Weights of a small GPT-style language model, trained from scratch on English Wikipedia.
Size: 21 layers, width 64, 2 heads of 32 (1 for keys and values), MLP 256 GELU, vocabulary 1024, 1.03M parameters.
Each number is 50 + 10 x the weight over the matrix's rms, rounded and kept within 0 to 99. Layers, rows and columns count from 0.

# up: layer 13 MLP up, 256x64, rms 0.333, rows 111-163, columns 0-63
# down: layer 13 MLP down (transposed), 256x64, rms 0.11, rows 111-162, columns 0-63
up111:59 40 53 46 44 47 65 58 56 57 51 55 52 46 27 61 32 62 51 62 70 53 43 40 57 41 39 57 43 61 61 57 36 47 51 59 52 43 43 65 44 36 58 41 30 59 64 33 62 40 47 42 40 45 53 52 64 43 41 54 46 51 56 37
down111:32 70 32 57 54 53 51 54 44 43 39 41 40 50 52 43 79 52 45 22 50 40 44 59 51 54 60 52 53 67 29 45 52 65 40 59 54 58 48 31 66 57 60 64 54 54 45 36 56 50 47 56 58 50 64 54 57 36 49 56 50 31 40 56
up112:52 66 48 65 55 61 51 60 57 52 57 68 46 51 57 36 50 39 40 48 65 31 41 67 47 44 38 54 40 40 76 39 36 50 61 53 38 51 56 45 55 69 49 61 49 47 46 37 45 54 40 72 40 55 42 55 49 58 53 56 52 37 64 34
down112:59 59 50 49 60 39 52 49 44 45 41 53 53 66 62 47 57 54 40 24 56 46 27 60 52 62 41 48 65 49 44 41 50 48 56 45 51 50 59 45 42 59 45 42 52 41 59 41 70 50 37 27 60 73 50 52 54 40 42 41 74 62 49 43
up113:41 59 47 53 58 56 47 41 42 31 61 35 34 70 63 56 41 46 37 54 48 41 44 64 45 48 53 58 63 52 66 46 53 69 51 41 57 41 48 55 39 48 71 48 58 42 32 70 53 57 54 47 50 56 52 46 43 51 52 38 42 47 53 62
down113:28 48 51 54 61 34 53 66 46 50 54 43 58 42 58 47 46 56 51 54 37 60 51 63 42 45 49 52 68 45 64 57 34 61 42 44 42 58 59 59 53 34 49 51 47 47 60 39 55 45 41 48 54 40 48 34 45 55 64 44 62 58 46 56
up114:52 59 48 49 27 50 39 56 55 62 52 41 35 44 53 45 49 67 53 63 60 40 57 62 58 37 45 42 47 33 68 49 54 46 39 35 41 61 59 66 72 47 35 73 47 37 61 26 50 35 47 35 54 39 57 48 63 49 51 61 53 52 36 48
down114:57 43 60 69 71 48 33 52 57 60 44 39 56 48 54 41 35 58 46 35 58 44 53 51 37 58 53 42 45 61 67 52 67 73 73 64 46 59 60 61 52 55 37 62 64 68 66 53 54 39 38 35 68 73 64 49 25 36 53 45 35 64 50 46
up115:57 62 62 57 64 65 29 44 69 63 60 45 64 48 46 46 51 32 66 34 63 46 36 55 67 60 34 45 58 38 49 47 66 35 51 45 46 54 54 45 39 57 31 47 47 57 60 47 52 46 63 62 42 51 62 42 38 60 54 48 70 38 53 49
down115:52 56 49 63 50 50 62 55 37 43 35 44 59 51 49 44 43 43 47 53 50 27 37 63 45 55 50 48 61 63 50 44 66 56 48 60 45 42 68 54 52 51 36 49 74 38 44 42 44 41 42 57 44 45 39 55 46 34 34 40 64 60 62 49
up116:47 59 67 46 62 59 58 64 40 57 53 43 56 75 53 44 58 44 65 56 33 34 50 47 50 46 48 38 40 49 44 37 53 55 41 49 50 27 72 70 57 35 54 42 58 53 41 48 55 63 42 42 44 46 50 56 45 56 42 37 59 44 33 42
down116:58 57 42 53 41 56 52 40 56 69 47 50 45 33 39 59 58 40 31 47 55 58 30 70 50 47 47 55 39 41 55 62 60 56 62 56 49 75 35 33 49 56 54 55 42 47 45 53 35 44 88 53 53 39 50 41 43 66 45 37 63 34 49 42
up117:53 63 53 55 52 65 33 65 63 63 62 31 58 44 36 47 38 47 39 33 41 41 74 54 46 47 41 55 49 37 45 62 37 63 39 54 45 45 60 43 65 63 62 57 46 40 48 55 50 58 47 59 56 55 61 20 51 45 42 45 45 61 48 50
down117:50 43 72 53 50 22 54 58 33 58 43 46 48 76 71 50 60 44 50 45 68 46 52 50 46 41 51 52 42 57 48 43 30 65 48 58 52 68 43 59 33 50 42 36 67 69 40 51 54 63 37 66 45 40 64 59 58 55 52 50 50 54 48 54
up118:49 81 42 50 64 47 53 53 40 51 63 48 39 39 40 37 60 55 28 38 54 61 56 51 27 43 50 57 45 48 66 50 38 51 42 53 72 55 61 43 48 56 44 41 40 45 68 58 54 43 60 45 18 56 57 47 56 54 36 54 30 52 43 50
down118:60 32 58 33 48 39 49 52 74 46 67 39 39 62 55 46 45 61 52 32 49 44 53 61 56 53 57 72 64 52 53 36 43 57 44 44 53 47 50 56 57 50 55 54 54 43 49 27 54 51 36 26 52 42 40 65 49 61 52 54 63 51 29 47
up119:37 52 39 44 53 39 50 34 62 50 58 30 61 54 64 51 64 55 37 52 46 56 50 49 42 64 54 50 63 52 45 40 53 45 38 56 52 57 62 57 45 36 53 50 59 43 41 43 55 73 50 24 35 53 49 30 35 49 52 36 56 61 54 49
down119:46 62 50 74 51 54 60 59 52 57 50 51 43 59 34 47 50 58 51 50 52 56 58 61 54 36 56 61 38 45 42 58 69 56 63 43 48 61 49 37 36 58 43 57 53 48 55 58 44 43 52 68 54 53 37 51 47 54 53 75 42 38 54 47
up120:38 48 51 58 62 29 57 39 47 32 65 54 40 29 34 45 66 50 40 49 59 58 44 53 58 36 41 55 59 56 63 54 56 48 47 50 44 62 61 65 49 73 27 45 37 53 28 51 41 56 57 56 40 36 43 38 52 51 44 46 27 53 68 54
down120:28 40 56 47 56 49 41 55 42 51 58 38 52 56 72 57 51 52 69 59 50 72 53 50 53 35 56 39 45 54 48 51 46 42 52 69 55 49 23 57 49 51 34 46 48 43 53 40 57 54 43 39 56 30 45 54 71 69 57 59 62 48 47 74
up121:57 60 57 56 45 54 61 69 48 39 51 49 51 47 60 46 48 65 46 37 57 66 68 52 60 44 37 48 59 38 55 60 42 44 52 46 57 52 39 60 46 42 30 47 36 50 41 51 53 51 36 46 58 59 51 55 57 44 76 40 43 44 50 32
down121:44 61 60 57 57 60 33 65 56 41 44 59 52 39 49 58 71 45 52 56 59 56 49 49 58 41 61 50 41 60 41 36 50 54 56 49 38 56 38 43 46 51 44 46 62 51 62 62 61 58 58 49 45 46 56 45 59 42 73 60 47 41 73 40
up122:62 63 49 48 54 48 42 56 36 43 64 41 70 56 67 47 46 46 56 45 42 64 44 50 61 63 50 46 32 44 48 45 66 41 44 49 53 39 52 53 50 60 64 57 50 51 64 50 41 57 50 59 45 45 63 56 39 58 34 57 67 46 46 65
down122:39 48 53 58 48 48 54 41 56 52 38 54 52 59 31 47 53 33 37 53 35 39 48 45 64 48 60 48 53 47 36 52 48 41 65 57 69 54 65 53 46 59 38 34 48 51 30 62 48 50 34 36 58 43 41 55 53 32 33 53 44 40 63 38
up123:42 60 33 47 39 73 63 49 56 53 53 26 55 56 60 56 53 68 38 50 60 52 37 63 47 41 45 58 40 59 47 38 56 39 39 52 55 41 53 46 53 42 41 45 38 44 67 44 41 44 49 51 45 41 38 34 51 44 39 38 35 44 36 58
down123:39 47 52 42 45 48 56 52 66 37 76 44 29 57 64 50 50 48 33 53 62 45 54 61 64 54 59 45 45 62 35 44 55 42 45 48 50 36 64 43 73 47 51 62 50 44 56 27 54 68 60 59 58 37 54 52 40 42 56 54 54 44 41 42
up124:49 57 45 39 61 55 65 45 59 45 52 50 55 50 44 65 50 24 36 34 43 73 68 41 51 74 50 60 49 60 46 65 51 77 56 60 61 51 41 61 44 38 67 44 49 52 51 53 53 58 52 45 35 31 61 53 43 65 51 43 48 49 44 58
down124:64 49 42 51 71 43 33 46 45 56 55 64 49 37 74 56 50 75 37 69 57 40 42 66 59 47 43 42 61 34 44 60 56 36 40 47 44 49 53 57 44 44 48 47 22 69 44 75 39 34 43 43 58 48 35 49 63 37 62 39 53 52 42 43
up125:54 58 58 50 56 51 55 38 68 45 49 53 52 55 24 45 60 53 42 52 39 38 61 65 62 57 35 56 28 51 64 50 71 43 70 41 37 45 22 59 36 57 51 59 68 49 43 62 42 63 44 26 39 48 53 51 61 41 57 56 70 36 39 55
down125:57 69 46 63 44 60 66 51 18 52 38 59 49 37 60 54 45 64 47 46 60 61 29 34 29 55 70 51 55 49 54 41 57 52 38 61 64 67 68 50 50 48 64 27 25 61 41 47 51 43 65 57 58 67 56 46 49 48 37 49 42 49 57 31
up126:37 47 65 57 52 51 47 46 32 46 65 55 54 45 52 37 67 59 48 54 41 56 61 37 54 57 46 37 67 73 57 33 45 42 46 30 69 46 40 45 42 35 49 63 35 47 39 51 38 51 44 60 51 51 55 42 37 46 54 34 63 47 29 43
down126:68 48 43 33 41 35 59 53 37 30 62 56 58 54 36 35 39 58 44 41 58 46 39 38 55 42 50 51 41 43 34 45 53 63 58 55 62 75 50 54 59 53 52 51 28 72 56 33 50 58 42 38 46 47 48 53 41 29 54 70 35 49 45 65
up127:69 53 53 60 36 41 43 58 43 57 51 39 50 30 37 49 41 49 55 36 65 57 52 65 53 51 46 48 47 82 47 62 41 48 35 63 64 55 45 55 68 50 55 41 43 63 56 54 37 49 39 48 74 36 72 54 45 58 47 34 61 47 59 42
down127:46 53 56 46 58 42 66 46 41 41 26 55 62 41 65 39 49 72 61 36 32 35 58 54 41 61 65 52 54 54 57 41 42 47 40 35 49 66 46 27 51 46 53 48 45 46 39 55 41 32 63 54 61 57 51 61 50 65 33 47 38 48 70 46
up128:47 55 48 49 33 22 39 40 47 41 46 60 54 60 58 43 56 44 52 60 43 46 56 50 37 48 59 60 62 44 46 37 66 69 50 52 50 32 38 53 50 50 56 60 37 43 46 40 28 42 54 45 45 46 40 27 72 27 41 62 52 46 37 37
down128:43 52 54 51 63 40 47 67 30 35 25 43 60 63 61 46 52 52 56 48 54 41 43 58 33 63 38 47 63 46 62 40 27 41 34 56 61 56 51 29 39 49 63 33 52 38 40 59 57 53 54 61 49 57 55 49 49 50 48 35 32 58 58 31
up129:65 46 50 48 38 51 60 64 47 57 43 67 66 63 49 52 55 48 55 53 50 47 59 55 52 50 65 65 49 52 35 46 54 45 46 40 59 63 53 52 39 52 36 52 30 59 51 54 41 34 49 55 61 39 64 49 68 40 35 45 39 53 47 51
down129:39 52 58 52 63 44 51 49 33 43 54 43 45 44 39 47 43 60 37 50 52 64 62 52 43 59 50 41 56 38 56 61 54 38 48 48 48 40 56 51 46 41 66 57 61 47 56 39 54 59 39 46 54 48 35 48 30 62 62 64 70 45 40 52
up130:50 37 38 35 60 51 52 44 32 42 75 53 33 70 57 51 58 55 46 52 56 50 66 42 60 63 48 48 47 53 50 49 75 59 41 44 28 57 64 77 40 46 56 64 45 48 48 63 40 64 51 62 35 45 46 57 60 50 63 50 68 52 42 52
down130:46 53 52 59 40 38 49 36 69 64 51 52 56 30 51 42 41 29 44 42 57 41 34 40 41 47 59 52 59 60 48 43 43 50 71 37 60 54 52 42 39 59 63 21 59 53 39 50 46 30 68 42 58 50 67 45 53 47 36 31 43 56 64 36
up131:33 46 60 51 40 44 49 37 44 57 40 43 44 44 50 27 15 45 53 57 42 43 50 68 55 46 64 42 56 48 36 57 50 43 63 55 38 48 41 55 49 63 45 49 29 39 38 51 55 62 45 58 46 38 60 53 54 58 60 60 53 60 57 33
down131:55 43 66 57 52 41 49 42 39 38 63 63 58 54 58 44 51 36 60 36 54 46 56 38 60 33 56 36 46 49 57 66 50 44 43 48 54 45 33 69 44 54 51 45 59 74 46 54 50 56 53 50 49 46 36 51 38 58 48 36 49 48 40 53
up132:47 51 63 43 26 48 48 58 49 63 69 45 47 55 63 46 53 46 60 46 43 44 49 67 48 48 32 47 53 53 43 63 53 40 26 50 57 45 58 51 26 40 44 40 44 57 61 55 39 76 61 53 50 56 43 52 53 35 55 52 45 34 51 46
down132:43 51 36 46 42 55 36 57 35 32 22 45 55 53 42 45 32 39 49 45 41 43 51 39 49 54 78 45 46 40 56 44 57 64 63 58 46 59 50 52 50 61 57 73 48 59 51 42 50 53 59 33 41 59 45 57 39 50 45 53 48 38 50 46
up133:47 71 52 48 48 50 53 42 39 48 78 43 50 55 47 49 39 54 25 64 64 48 63 75 53 60 37 32 47 43 63 45 34 40 49 50 53 49 53 62 55 43 54 55 55 46 54 60 58 61 46 58 58 45 43 51 60 46 59 52 44 70 59 36
down133:49 49 49 42 33 50 45 66 54 67 38 50 59 54 63 57 40 67 55 65 50 59 48 57 43 66 42 58 53 79 61 52 54 42 45 61 43 47 50 54 54 56 39 41 41 44 52 45 56 47 53 51 34 27 56 65 44 63 51 54 64 62 35 68
up134:57 56 47 30 48 43 56 61 55 58 64 67 37 65 51 60 57 55 50 45 51 66 45 50 43 35 48 41 61 38 46 38 52 44 40 49 52 68 36 66 56 45 46 47 64 54 57 45 41 43 46 30 39 51 50 48 51 31 52 54 33 54 29 63
down134:37 53 60 58 52 40 52 38 53 32 39 51 66 33 53 30 53 80 34 48 37 45 59 51 40 65 40 87 40 62 45 57 55 60 55 40 51 39 49 37 50 60 36 57 33 60 59 50 56 52 60 57 61 43 43 42 42 70 40 58 54 49 68 38
up135:51 62 69 40 46 51 56 40 64 64 36 63 59 46 54 44 29 53 48 47 50 53 57 23 53 56 30 38 50 48 38 50 51 45 50 60 49 44 45 50 53 55 57 57 64 39 43 57 33 39 64 54 59 46 51 45 36 71 48 57 53 58 57 44
down135:44 47 29 50 58 49 54 51 32 48 64 55 29 53 74 59 53 47 45 44 45 51 52 77 52 36 64 47 45 41 53 52 47 53 53 47 47 51 48 43 64 34 52 48 39 40 61 48 63 62 34 39 48 56 31 61 53 40 39 44 32 41 52 44
up136:60 60 49 50 46 50 44 70 45 63 68 44 65 43 38 38 39 54 31 24 46 55 57 40 61 54 28 56 63 53 50 52 53 56 61 53 51 56 59 39 45 55 47 58 66 61 30 43 59 48 56 47 47 55 54 66 44 54 38 53 48 50 48 38
down136:54 60 45 40 54 40 57 56 39 30 58 52 53 58 42 61 46 51 49 36 60 48 42 41 46 49 65 58 51 43 46 43 52 34 42 33 46 68 44 52 43 43 43 53 50 54 44 58 68 41 54 48 46 51 54 33 43 55 71 60 37 52 58 51
up137:56 41 41 35 43 44 62 36 38 58 49 53 61 62 61 60 54 40 52 40 52 65 51 64 42 52 45 45 33 52 54 54 51 49 62 80 30 47 46 58 70 52 48 41 48 46 47 60 62 60 56 72 38 37 71 37 51 39 54 52 32 43 39 26
down137:54 73 51 70 42 42 62 42 61 52 20 67 56 47 50 40 37 56 39 59 34 43 49 42 55 54 25 55 46 59 43 33 43 34 45 27 57 42 30 50 52 54 46 38 45 60 78 38 40 53 62 65 46 43 48 43 28 54 54 51 55 35 51 48
up138:28 37 75 58 35 46 51 53 43 44 35 48 57 57 41 54 60 40 52 43 68 38 42 46 60 52 47 50 64 44 49 46 41 37 63 56 61 52 36 33 45 37 70 40 42 63 34 41 35 49 45 45 48 40 55 55 43 40 48 45 54 55 44 45
down138:57 55 40 59 67 55 53 39 49 48 46 66 39 53 54 52 47 47 43 56 35 61 56 66 39 34 55 28 39 63 64 59 55 35 56 66 53 49 53 61 43 59 43 61 40 62 42 58 56 52 61 49 57 70 61 47 71 49 43 60 61 47 47 64
up139:60 56 46 47 57 48 48 52 46 45 81 49 38 59 30 57 49 49 53 50 57 74 56 48 55 51 32 44 49 50 50 54 58 65 48 45 62 45 52 57 49 47 43 61 31 45 49 46 56 27 59 64 47 41 66 50 61 53 45 63 37 59 68 43
down139:47 55 38 60 41 46 44 56 51 34 47 40 58 43 68 51 42 54 54 38 48 53 64 44 49 65 57 69 57 52 36 58 46 49 76 40 44 37 41 41 59 54 43 43 46 48 50 54 49 43 50 50 64 39 51 68 49 45 46 45 58 41 31 54
up140:54 47 49 53 52 29 42 45 29 68 53 44 32 58 48 50 59 55 35 37 35 68 60 42 47 49 39 62 59 61 67 32 47 42 79 53 42 30 57 45 55 48 72 50 54 46 59 41 52 43 44 47 58 50 48 48 61 51 57 57 55 59 56 44
down140:63 44 55 54 37 66 44 52 52 28 46 53 52 29 46 63 54 53 36 69 43 48 58 52 51 66 55 52 56 47 55 59 60 42 44 55 48 80 43 61 43 38 53 54 50 33 59 54 40 44 48 62 37 47 51 55 40 59 48 47 58 41 62 53
up141:65 57 37 65 40 17 51 65 56 45 41 58 47 52 63 43 51 60 49 51 47 36 42 62 46 46 46 52 56 42 78 49 50 65 52 70 50 47 48 53 42 54 57 38 68 64 52 57 47 63 41 47 36 51 53 44 50 41 50 63 61 42 67 47
down141:57 45 60 43 54 74 43 48 49 57 61 67 57 62 65 58 56 59 57 44 58 72 55 51 37 67 37 50 46 58 25 52 58 57 44 49 49 43 44 31 56 46 48 67 44 51 46 54 52 57 62 44 49 68 51 60 46 34 53 37 46 63 39 55
up142:37 54 50 56 56 50 36 61 50 60 42 50 69 65 51 44 39 45 64 53 55 53 59 41 46 29 52 53 60 62 46 47 53 48 53 53 48 49 47 57 58 68 50 27 21 46 55 62 49 50 38 33 59 54 55 43 42 51 53 61 46 55 40 47
down142:55 58 64 46 59 62 42 49 32 67 34 39 59 45 46 47 55 35 55 42 47 53 39 40 57 44 53 49 49 47 43 39 54 62 60 74 56 41 39 58 57 49 53 65 53 45 56 54 48 51 50 57 57 47 53 63 57 34 63 56 58 52 60 53
up143:57 47 48 43 70 50 51 35 57 56 39 39 61 59 52 50 45 71 62 43 47 49 40 53 52 28 47 45 58 59 62 46 51 51 42 43 52 45 28 49 49 39 53 48 63 23 49 58 27 48 43 55 43 53 46 58 66 32 46 47 40 27 61 54
down143:50 32 53 60 65 54 62 42 55 63 36 54 68 53 38 44 55 66 57 62 40 25 54 59 56 55 53 56 57 42 59 37 47 45 60 54 59 46 49 35 55 58 45 62 31 37 58 45 57 49 49 54 51 45 29 47 61 47 45 61 65 39 58 74
up144:53 40 76 38 51 50 63 52 35 52 43 61 46 47 46 57 53 51 29 50 41 55 46 36 60 45 66 39 74 48 48 56 46 54 61 53 74 48 42 62 54 60 47 48 61 46 58 39 60 43 37 53 17 53 56 39 48 55 29 35 57 60 43 57
down144:38 42 55 29 57 43 34 49 56 59 37 44 48 58 46 45 42 53 32 57 51 50 45 55 44 64 48 60 76 38 34 46 49 66 37 59 41 71 43 61 59 42 41 50 30 55 53 48 60 50 51 28 54 59 60 62 49 53 46 55 52 44 60 49
up145:52 52 30 44 45 37 46 57 42 41 66 74 67 54 36 64 55 46 49 35 62 51 49 58 46 60 60 48 55 54 79 58 60 57 57 45 52 59 35 69 19 37 58 55 51 65 46 68 48 54 64 53 55 48 48 60 52 48 51 48 58 46 33 49
down145:51 33 74 58 42 45 52 56 48 49 57 44 35 58 45 46 54 60 39 49 48 38 57 43 59 33 40 63 59 35 31 47 53 55 57 51 42 41 69 43 72 66 46 42 40 34 66 54 54 50 36 50 55 66 59 39 39 60 56 52 38 40 46 44
up146:62 57 50 39 41 56 55 50 55 57 44 64 41 30 65 55 42 54 45 55 56 56 45 61 22 50 43 51 49 53 43 62 54 45 58 33 71 43 39 44 55 44 40 65 48 46 32 48 45 38 48 52 45 38 70 60 32 50 44 43 65 59 55 58
down146:63 45 51 63 62 32 49 50 38 55 51 40 59 48 56 50 47 54 49 41 44 34 47 51 57 54 66 64 48 49 34 43 65 31 58 50 42 32 49 58 48 37 52 55 35 47 46 56 57 57 31 42 44 58 58 60 39 46 50 52 51 52 61 47
up147:47 76 61 58 51 49 50 54 53 50 37 50 57 62 51 53 55 72 48 30 48 51 49 58 47 42 43 62 54 66 49 31 33 49 38 39 48 42 56 41 50 55 54 50 44 44 56 36 59 52 33 47 37 50 29 41 68 39 31 61 47 39 71 42
down147:51 51 50 51 59 56 68 62 59 48 65 50 58 39 67 53 53 59 41 54 39 65 63 41 47 64 54 36 65 43 41 54 50 45 41 42 50 18 49 36 57 53 60 47 59 45 28 55 51 48 56 52 61 39 31 37 40 28 34 60 39 69 53 40
up148:47 42 48 50 45 64 48 46 39 33 53 53 57 52 47 19 45 54 51 48 54 44 48 68 52 37 43 45 41 39 56 43 57 57 59 57 53 65 45 58 55 50 48 40 34 57 53 58 49 58 60 51 54 47 58 38 53 35 50 45 61 59 39 52
down148:49 58 53 44 50 44 49 59 39 40 38 50 61 55 67 48 50 39 45 70 50 54 39 37 49 47 61 45 47 36 57 50 40 42 42 52 50 46 50 53 38 52 38 58 57 63 54 63 59 63 57 47 35 49 61 55 46 52 47 53 58 68 51 56
up149:56 44 74 57 58 63 54 59 39 45 50 53 63 73 50 46 52 50 56 54 60 56 53 49 45 54 50 64 52 37 35 52 47 40 59 50 38 65 54 57 50 48 52 53 40 49 54 43 69 45 46 32 37 30 46 25 62 47 54 58 55 54 41 44
down149:51 42 41 42 37 43 45 59 55 54 35 26 37 58 60 63 58 48 43 27 57 44 50 63 50 49 47 51 29 60 52 51 62 60 46 69 48 40 42 60 56 34 53 59 58 30 54 53 50 47 50 49 55 82 58 58 57 54 60 50 42 54 67 63
up150:42 46 54 32 44 63 50 43 34 58 53 46 45 47 54 51 52 44 58 60 51 43 44 56 65 39 58 61 56 44 61 51 65 34 49 27 38 56 57 55 58 32 44 61 35 56 48 58 52 65 47 55 43 51 52 57 57 37 53 53 56 61 36 33
down150:57 56 54 45 58 46 35 57 47 50 53 60 55 44 50 55 44 48 33 38 47 42 52 43 44 60 50 50 34 42 42 43 28 60 41 56 52 52 42 45 51 35 41 32 52 50 29 47 56 26 56 43 64 48 57 57 60 45 52 76 60 46 48 59
up151:24 48 53 63 63 34 48 74 50 45 42 56 58 57 56 54 50 41 69 54 51 45 57 52 51 56 47 45 48 48 52 56 42 70 54 45 50 63 56 53 71 48 39 52 42 45 54 52 42 46 54 36 60 37 51 23 57 39 50 45 48 52 50 53
down151:41 54 41 31 64 63 45 50 64 50 63 40 40 60 47 54 48 66 58 60 43 54 37 51 48 49 36 43 57 43 42 55 67 44 50 45 45 37 75 40 42 39 36 37 51 45 53 45 53 56 49 56 61 51 44 60 46 70 35 60 60 65 54 66
up152:51 49 41 57 53 62 36 41 47 31 37 43 51 55 45 44 80 49 46 49 44 59 58 64 42 51 51 59 74 56 56 58 41 41 42 38 79 46 36 55 54 59 46 50 61 52 40 53 59 37 41 53 55 47 73 46 66 59 45 50 51 48 50 42
down152:50 46 57 48 49 67 54 27 43 35 43 54 63 47 66 37 71 24 48 73 46 65 54 41 59 42 62 53 60 53 55 47 50 35 22 39 53 65 58 31 47 31 25 57 59 39 64 45 40 50 59 56 42 45 58 49 59 34 52 57 48 48 38 44
up153:47 29 40 38 49 44 58 44 45 61 54 61 60 66 51 49 42 46 39 53 55 47 46 48 73 46 52 59 57 46 53 46 56 34 56 42 37 39 46 40 43 52 61 53 31 67 50 60 46 49 88 46 40 42 47 45 59 66 45 64 62 55 54 49
down153:45 62 57 65 42 41 44 38 53 52 60 37 43 39 54 84 61 50 49 42 58 63 44 40 54 43 74 47 52 52 49 40 47 57 51 60 60 63 52 36 28 55 49 54 62 59 48 40 65 51 41 64 61 68 52 53 43 37 58 56 53 40 52 44
up154:34 34 49 26 51 68 60 57 48 44 56 44 43 63 49 53 81 31 43 54 31 58 52 59 71 42 47 51 55 38 37 55 37 44 70 41 36 49 52 42 56 56 50 63 67 50 55 40 36 34 56 62 48 28 53 45 60 55 42 52 44 51 43 38
down154:46 50 61 48 58 56 59 30 41 28 28 61 60 59 70 44 50 47 45 56 44 46 60 30 51 61 59 15 40 50 57 42 42 39 59 44 50 45 40 49 37 54 58 58 57 63 43 58 47 60 35 27 53 43 35 60 54 37 49 44 72 38 60 53
up155:53 47 57 40 49 43 50 52 46 51 48 40 66 49 27 36 47 53 50 28 43 46 47 49 54 20 65 47 45 43 31 35 38 54 37 60 22 43 58 60 43 40 51 41 54 28 39 44 51 58 61 50 46 55 44 30 70 53 43 48 46 56 50 25
down155:57 60 45 43 53 53 63 62 43 54 52 33 63 65 71 34 27 31 59 47 54 45 71 47 44 65 50 57 79 52 47 55 34 60 46 52 48 42 55 41 26 50 55 40 44 42 32 29 54 48 55 28 49 55 54 48 56 53 42 35 37 54 30 59
up156:50 39 44 38 50 50 42 51 54 63 50 38 54 42 59 53 42 30 51 36 38 44 56 67 51 38 58 37 45 38 52 53 72 27 42 51 44 70 52 45 48 48 77 42 46 44 57 54 56 51 58 71 34 46 47 65 49 57 59 44 62 28 47 53
down156:62 47 63 70 51 40 60 48 63 46 50 47 58 54 53 51 31 52 51 48 64 34 51 26 53 40 48 44 66 43 41 38 61 51 37 52 62 38 47 45 48 47 65 52 71 66 52 49 56 53 37 28 59 42 44 55 41 62 68 46 53 57 56 58
up157:47 42 40 66 61 65 56 60 48 60 50 52 49 53 56 62 51 67 29 56 54 40 55 58 20 48 50 55 46 64 59 48 45 53 68 59 52 55 56 70 39 42 57 44 51 70 52 40 40 54 18 49 41 46 62 31 40 61 38 56 56 47 48 30
down157:36 68 71 55 47 44 51 60 50 47 49 61 66 59 47 49 40 41 41 43 46 45 52 44 73 66 36 51 52 48 32 40 48 41 39 43 51 52 34 48 37 50 64 35 62 71 38 52 53 42 54 57 59 56 54 59 41 57 69 45 33 29 49 67
up158:57 51 62 35 23 46 53 50 30 48 62 56 42 51 41 44 48 34 48 40 40 46 55 36 64 61 47 70 64 40 56 55 56 37 58 48 58 54 52 51 41 54 58 57 57 51 48 67 58 67 45 28 57 53 59 50 43 52 51 49 55 56 43 41
down158:42 34 44 61 58 50 41 54 58 58 30 57 45 52 69 57 67 60 44 45 52 46 70 40 54 34 40 45 45 53 36 46 61 55 50 55 42 54 51 46 53 65 53 41 44 63 50 57 36 43 52 59 34 52 65 56 44 50 59 43 41 32 65 51
up159:58 46 41 49 43 41 56 46 56 53 46 46 59 60 51 51 43 56 47 40 60 35 62 59 40 43 40 52 47 51 50 54 45 29 48 35 38 59 47 38 60 63 53 45 47 58 55 35 55 57 53 49 37 47 59 45 60 43 59 44 61 36 46 44
down159:33 62 49 58 49 53 42 35 47 55 37 49 42 45 47 54 65 70 48 58 58 45 59 45 57 45 48 61 37 49 36 46 38 54 51 51 44 43 34 42 52 44 59 51 42 40 55 65 49 34 56 54 42 36 43 63 37 54 44 47 37 53 62 57
up160:43 53 51 25 47 42 51 38 40 32 46 34 59 34 47 54 40 47 40 71 47 47 68 52 62 40 38 75 41 42 36 49 52 46 45 52 41 27 57 50 48 51 49 57 46 51 24 47 39 47 49 46 49 41 41 43 44 54 41 57 50 55 48 52
down160:37 51 64 47 55 55 52 56 47 65 51 55 46 57 62 57 59 35 59 48 57 39 46 52 52 59 58 40 63 42 50 58 57 48 64 52 37 46 69 40 49 39 58 67 45 46 61 53 55 52 30 22 60 47 59 50 68 50 49 35 46 55 42 56
up161:57 45 57 43 40 44 47 58 55 52 64 38 45 53 57 59 57 39 42 51 45 56 47 51 35 58 35 61 49 40 32 48 63 49 51 63 30 47 31 46 32 39 42 53 69 45 43 60 49 47 49 34 46 65 66 57 60 53 60 50 58 71 60 45
down161:51 53 42 58 49 47 57 48 45 39 48 64 53 66 39 45 53 67 51 58 33 56 49 48 49 51 69 53 45 55 57 57 40 43 41 26 50 69 63 52 66 65 65 59 37 61 56 40 72 69 59 56 40 42 46 51 38 47 59 50 45 36 54 45
up162:65 50 48 52 54 38 42 41 34 40 40 26 57 43 48 51 42 40 36 40 58 68 57 48 46 42 47 48 50 45 55 56 64 79 27 39 37 40 39 66 47 34 45 60 33 39 43 44 39 43 55 42 51 53 65 32 46 51 53 39 40 39 45 55
down162:65 44 46 63 23 57 41 37 28 67 34 38 55 40 63 48 59 55 49 34 54 48 41 37 32 47 40 61 36 55 59 55 53 62 46 49 44 64 48 55 43 48 68 66 26 39 52 51 34 44 50 56 53 53 39 69 46 54 55 38 52 57 44 59
up163:40 57 51 51 54 47 29 41 55 65 48 46 49 48 44 60 46 51 44 58 45 53 49 59 55 55 54 70 55 41 49 63 50 61 57 56 48 36 54 71 51 31 53 66 45 41 52 55 65 39 54 55 39 43 47 34 65 53 26 41 56 47 78 48